Each number is 128 + 24 x the weight over its row's rms, rounded and kept within 0 to 255. Layers, rows and columns count from 0. Numbers have three digits each. The size before them is the row's rms in percent of the matrix's.

# down: layer 3 MLP down (transposed), 640x160, rms 0.172, rows 522-541, columns 0-159
# up: layer 3 MLP up, 640x160, rms 0.182, rows 523-542, columns 0-159
down522 089:152162103112121135147123133118093090137135082070103119163076109132110108128132165174143127141114158112112139170148117105120103157131124176128109125134175101149114093125097137131135141132169141105140117161133105135113126113144113179113118121129109079130135151109171107153141165084112151139111110099125090127103154123122137127121189145142128164162108130106113160141147125126091146128060102127135137117141132130126099153107193132110115114171110106121159130186123121133123090121128144
up523 090:141100077116130173140108103138125145135140158148131113154140108153130101112164145089159154121128115163148121132092120103108149091131109167078131129145150137111115154169170145105165140116131123112127103131130103164118141097115134145131156141116153118132126102172137121150141151106136157127138150146175147086126101120108131097131086144186138121087146108111054090091113117135131081108139117117117145115117139105113159130166130148085157181149060123144139119139115121128135132156163118
down523 100:111156089138109137121134113116167154151154136118122135170142126102117128070102146118095103131130099136122174144142113126080077155169138121135137134125129153137128205146142136136164114104123125120138115140119091135122135149113141109101116122088152068097094142149097085131143092109130081098122088123134145128115114118117115096106086123085132140152122139116156094102146075139135098131134122135113184112111097097148148105088108163101096145087147144144121158145134104134131144141152161
up524 100:109139088182091119093145104140133146102115157120157133128133130154132130105138079115088157154138128127107145143134136089130169153217112106090131173100111136099125138126145098154129125114137152144121168122120126118120150132124115136086116099152162067129134113063100113141111125165109104112102074131132086141143134124089125116110115130110131127091154132118148143152152162086133141148136146155132115153140165099132133159138112135144145143125115149137099136116061127113099138170118151
down524 103:079141140125165131108140136104145143108123130145148107138122104149154149122116143101086141103106122127128120139155145123137137146183164072157115165138110124190120140162109121097122169108131121122162069131076132157156124154128197116125091138124157136159124135107119125106124130184114130154130169149119094169142197164135123124103164106138105152101165106131111076127123140117105116104134135128144100119105148100122136140085138147129139104101135142125134115147120173150165118109106124
up525 093:117101147168094091098113148110100158140138113112151114151105118107152103105110127108134109104175109168123110128116147171143141126129116132123126124100108140127135147128109081140098137142109119142140114107124176144135129169170145143078140112101156164152110160075145115173163156111151163087158133160137084108126139138137137148117123139075150148133106119130148151134082150137098111128147140102132138088120126125146087099126121120148169162113097078103083148123127126096092157177118103
down525 088:134120086142160107162117123131088144094147119119144113125140141111137124138122196153127111133115170143124121128133118104140097158115121128117124151170131119158127143153073171113114141114140133095155125134118121119142086127147148086142130149102100165131127127186112174071133121122107139189123118090124133130140094124093140169126134128154115117108172138180175086131166133109127139128105121120140135139158157129129183153134173090075126129127145142150173105142094163156145127124129133
up526 106:070157164111107096140120146174131134145153154171089125097140079109131127077157155096160099150105156137113131146149142128126104102100179155153155128140130166148138110141136087121131097123109125109144154101107137141147160158087138115088108098134161144099130117151169164127176114121128115092112109097153130166135138107114134166115113077087098125112139156162141111136122138116148155122120187150142119127116143132124152170105106120123096136117110087130095132165120137121111155129114132
down526 115:110126119099155115097155073145119090113148123108114146113163133176101137102136125091159106119128132091154176134131152104155094114146158095147127157094125105147106100124101097149132123087095129144146105171151133115119099132107123137134141120140136129120132118150128130182088134165121116122117116144142129133117179138120168103173127163082134102132122145106108134144112132114198142121087133145160123100103160125095169076127112080150102179150096123124137093120149130101123117147098118
up527 099:122147129108121152144131158129117101087111094123170125141114148199161150123126126137134135121100110110149157140105121131106158136144136104121173191142120099091126118129132128195130125141151139146156105162133127156104158103131111136131111112121113159133129114135094139100152146140146112126085128122136142111115128154139103155139104087131116190087097103124121057102150136095129106119117137127144139121100128127188159101111116129099130153151086153146113088151076089109078115141103126
down527 102:155161131133126126130115145118131142125112112098154134129111142067170139116119159160163133137148092146114143153140105099186159100113113157146162144108126105171149111129126142154144128103149112131126121134134104166162133125123080123147157084112166097123102115095124165119086130141145146112136058130136161123137117130107118158108121119077069115140164099146123130155143159145098131138130157105114120112147124123133085148111149076116139082116159080131175093151139135143148143109111087
up528 098:081151156122136095163140113169110094112120081126129149149132128146132170120179128144133155099139115104111135147137162180085122139111128146180134152094133114109170124167133135130127167109143120152120121108139133158091158131114115139127132092124102131115131147104131130139110103124100144154161151136156151193107087117115101140148099127119177095115117130144116111143125154156135136151141177129138097095128087118089110144109137118137171144125138113169173105151088086143108141186144151
down528 099:133151126149126129111131112106111159131101187109125144148060109145129137126143156128116124111132118162137139163143104135108171144155081117094129126101126097111118139136123158115097108128142056134109131116159130151150139118126155157128098100138129082150142130157150122106127103065125120075135144098073131152106108150135097160153134138103190167121139089073100106118130133181118148125138077153130101133155190143134121137102151114135127118109128132114141135126125134106119122165113125
up529 103:108118122160139131181110116120135119151125153087101139130072119162118133127107120172142104091121135162148117148081105134115118098131113069150159135151131114101114098143128113102104120140109154130174101144126112129126140089152119205151156105148122116138154122133113083112121129138094111107127162125127118142098128081125112118134131132126145097113066154124105116127158143133132182110153141129190108132152122115116125155137149135192134126121153113127147119132155148127208151139143155
down529 096:144133136154132084094126131116141142101111103093128153157164142109140144113127151113150069141107099120123095165158115164116134102124145130093124122114099118115103126106148154115086114122172128164145132159083124097138099125156114128138123121160094111103134106143163133120154157127119126075140117107178107128126145110161115093163124166106109162129096137153126112084114134117117108109180132140134189083142132110151109147112101124128146123146127113168111165137105104108119188082159086
up530 092:131123113149109143111122157080106125179093158135131143125129147162138183143121101087118098106121171055144120106168152095152134138121140129105140140119100113126142092107140116122141150182152111160095129145130092145145094148111119127124155162104098118153127138134120103118149109084104125100099135085072127167123137102146162118120124070078106123118108119136095092133148191110102098134153143154125106105137137097110162140106140146136119165149101106123110112143141134129149122133150118
down530 086:076117118095108122135107143136147155117158131081143129111136099141133109147112115137160124094084126098088117089134114101114088162127105100104138100107123092121116130111089183134124129141093127144159110141086129105126136115143134141132114120147134118091110083085108157127115129112080141196118115162071117064118131142078102061136128091102148133090151097137131094148130120128138096139137133119117135124140164124123113105137177101122146136129133152127111131110113143091149100105117113
up531 099:080149143116103123119096123136077154112133146160130155122113127145064133173143130166146140099140115100098146140113108091142135153165138082156162119126161153170121116097117133142143159154113144101149087137145146097131141141087115109107106117132167117088140131113096117135116158116135116123095076139157101157109176123156091124181108143154105108138142142170134111139152153131116164138154140140103127115086182115092151125120107115152125096110158182151117162142123119108134131132131146
down531 102:124129095150116126155140140084140117143123134098084122139126132144082105154119155130131096131116112123146121156176146163134100162132148158094129131116110106105105133146069138135135103163127094107161118132086163148092132135169144114118149183130174121126095140123152147079126144117170146128157115116104146101129121131075069147091126116136155139154104139166112080119134132133168134112163117160157154133156118107140114163168106103094116133111098089149142172144142157127147110111147143
up532 105:058104119131088110128122115148114121093119118118144133127124162146131129152097130140139114115160109138081148123146178106174137159147116148128165076151151134186114103125142150141114133165112112151098110132121120131147168142118123114132144108153126127197154072109119155126097126075129109117117134121123135140084118125144148165093059144111088131148119110109121129148134148109133139144161141168138118089155130125126129169113132141095127088103117114109104101165119155119100114078136103
down532 097:138120127096143126132128088128089102114134091117099122102137160158160132122113094095144171120124139084131161160105105126100140138093133128126129129138141104116104163116116133153122108119081203199139144124135094130087114150133126160116168102111165120126135116136115102105142117158123127093143148120135140139096125160129177135120108137145108111136127145120136137182128116114117162106186077092133087125127159141118103099122115101131071158122170128124113162143131095132116133083091115
up533 093:116092104095165175145127103117090096126155106126108156078142095113147145159143132115147131105144103110132161093175100121093149115102142150106165079143116145135120083109085127100140106165125105101126145154149106126108132160132175139178147126105114124155111112148135123121119153115089112084148094146145167143109121147103103148142121151118157121110092132133119129158100143113122081134157061144154129151136126120113098141160094131135120167166113106125109140169146159148132139150152154
down533 102:124137121122135078147104105078149125130127147118078127145096126172134109152103115171094145138120178107116150132096150124097124104105124119109111119120081086143099187110141135158099095100090103121129113116152135158122113096153127120072155136121142107120110148154153139151146108104145116146147153169162074118154095110126122107137138087153126137152153112136129145171128172121131127155157122105101148151068110167118134110131108125151135149169098118125135095160155124109113132154100155
up534 097:105095157138184126152122139107098115144118125108119171116161123130133131142126095109120105110106131153165135133143165167065107172129112091106200170158139141153063124151123117141141134078147102157106131127140118132133149121142086113116131114089144106145167159117151136121104112118146110121113112163071169126128142156145144151122132128162094095124114125132097115165101142139122126104104147131131149123107140142166087126141099142115147108105134111115176117117095113106150121098183135
down534 102:109149091118127148173139179129146139133116119117140132130094176128144141099134101124115152114148159151140140113111134095166180138109125130173130111117149141101165157147104156121161093128158189157121132139093106148120152169127079116135083068134082151130158116100119119118145110116154142136094127121132121145137111117116151114129167162170116143124178114119118149151143137144130147129135176133150166089142119130119116098108165129113112182110133078150158119091155139145169113112136121
up535 093:143101134114143156152117110145135200094151119118133147126141074141127120103129107126152166162142099194115116145177148146170155151143101093144143105112141154119128093157146130133100122133126109129089148120127149112110108127108071137126117123120139147091157113136130128138100144135132139111104087159140125150101134104180156125157150126102090119096126081113084088145102097151130106125119143110103139138150138169158114112153154112094058126138113143150097153086160144124146125136107119
down535 093:101097133126141121074106125171083126129095087107153159116097120140098187172093113162119116141145150111152119111105099104123139104205143130144108100132155123107135073111103118140134120124099121112153127149125157116146166142126158115118130133096105124130151093113143138130119148122161146163097110170121134093107137100154150108074097104168138093130115155159123104144119153128145148093160127128129139098122100111118117097095114120165155123145140185137089159145124134125126126144152092
up536 101:098162095144155104131096128148091153093156140159176141119134117115125105110131128159130144108056128141175137123115153149108138141151105144169173166102084123094154150100126128116155158087100156122137171139091092122138146109149112140122117137107128161142129121169134112117152108148141129147176092125133111128196122136123093100109110138086114154127114130131084132123157143130088126128115154128162095122100086176106135120151155125156136092123137125138144121121116136126124125183094106
down536 096:062135124128140180162152142151121151116142143143129138128111139160146160132100185134161101115104156119150133164149171135123100096092137135130095125162141150142087132132175152168085096110153123133129150144150132144109111144173115149110137151150131106119132101126099105135152127110143128085148139109079135142115120103146152094109146088161136149153203096133151118111154148134089140144122118099101124145075151128139167129122147148120140099129123099123129168159097102126128145148169137
up537 110:100133138129107082135127133140124141105141119176094117140125113151121145168124143131120110172161127130099095126119158142094137147149149151130138117197126136174149173132101112083116082116131146145131160104096155125127119131093166117121127128139153135136169131131123074141089134145118146153123102120120111145143150115140116139123159086124099123119143169133180147091112112120139200097109117078130182132078141162115137141112117111123133118127151079145136103126135103085163158119116090
down537 104:121158112166115134131152174141120138167106079141126122096112141114123125177099161159092098157172119119128105138161120116127156142154170120120131090086135126138143117114120155125105107150128158136121140154074169167151116135137160102151103138156146108178093097111127139171131128130132123123170146145126104093147148132100154153147163135110169154153125159125142178099179118175158122129127160134122133080124080096142142123101110099129132128152098124137123107136100130133135153155150091
up538 097:157108101108116125147102132095114134115150158155140111117136151128127118123152098123120156099150129083074098125093118150115136117132094138122130119089141118126069137156117106097187120096128147109136130155145090133074159158167103132099151109081131140157127126144124156122101134136129129138110124115141111138176117118141119132105196086151135130144170082102080122152185114134117155165104137117132095130138131114119110121110149153091142122163181127119127137130117180120153109171100121
down538 098:104107144114134127178179125133111124116111097137135181141103130111118103152151133131154082123130147129101141100150156109118128131141112121100146110142129149132133099191126119119140144108134165129151088170115109123125158140136131132155133150157087100111116151133093133180110117107130065128158117156105094099113123104156082183095104120163119138133076141103136090136123100158158115101116119109086180129122136104113152150191108140126105141099125102150130151125160098146166129110132112
up539 109:157166104144153074144122092094101142137104140149162105140091134149138133160154159122132149151142114156146114141136183153107161133119129143117125138140076130133133153155164145116139118114128159127103118108100129091115123126135150182106146115125160120135128131082095099131111125119088093144153133149136116120128070152147098103111155097116152133106123130139135151151117121130084100103182134135137160146116121087149126102083102170123109147173129110120125120214131117113125144175096119
down539 101:152133108121134148148129142111147075118120135096178148114115155114130150136137119102101146153175144117155142126141151075136126146126140150107117111140124120106097117085107170103126117125106134116106079127155167113129119131116121139115119116150175113142113086114099126151130110119103117126093121138092136094103110156144142136091133131134138097089163126150182104132086110065155118114151108140199092157121139093182130103109145147145094139089115154087132133111146105175109155161132140
up540 111:127111155123124152138068143142136143169124153116089088135167143123124153124101155159173095129162139153155105118137117106080123122150136120090080132150141098142135146153115152117120173113146137138130104148110166144140165078120142121118140131116130108120138149119143122151148156113097176100113145120192157069093117147133135116115134131150139108161128115117093091113152109118108126118138176130100123108127105120135136122098072108131136168125136122124132087175083172083127089135142141
down540 121:093175130187095070100138156129149114125121099100136133120119147199140103099092126083149109201106134120162130100183128144118109137110129097164107129159100118138108123152150164134124116130158160103113127156129117121142110139110159137157111129143119125122137106123081117142139132137146094110179098181144113136139140120120131113128141128139125153101108127120121097105084074139147114113145120135102171156172118154121122161148123120131122127142162158153146105112134107098149102095102138
up541 100:148140133099108134145113128115132139169152151161134133113134171134140146113149109157162129188145152121135082120155144082125108106122176122158120105169160156182093118110107099143135138124100145154134114141089159109100139104145136095120092133124117143129125121166154133134114126104140143167111122109119106094151175152173109141119098094120143126151164115151171072136156146111133127112122130100169137095086156147102100141102134097116109151166131110097107121093109168119136121151143179
down541 096:126087102141139105153154125142094148086073110098164142112139155124111137135068173121116098064134109129119151133133136116126092101142084108095128140084068130142109167108109144160132120143120130103118125113120125132113143154184107101160110110159108134123124150091113133097115092143134137131082115113200133159153141101132156151097133155108141140100151132151137150076127156149120152083100116136150129147122140121141087129139117107134102125125082094143157153111119128114106129133117134
up542 102:119133104169088178164124179162128140124124135092128143101125084110141112158124119110135123148115132152135124081123161102152141131159126101138143094171133106081132116122135134140155100113124133121152121150114124139121168098127110121095150100135118082129091095146167067099135130114135154127130133104123144143118154115155161114134180136085117144148114113087134183120132140155135120121160164126088119140134130114159116109070131132130065104123171134166142146134159118145144157149076140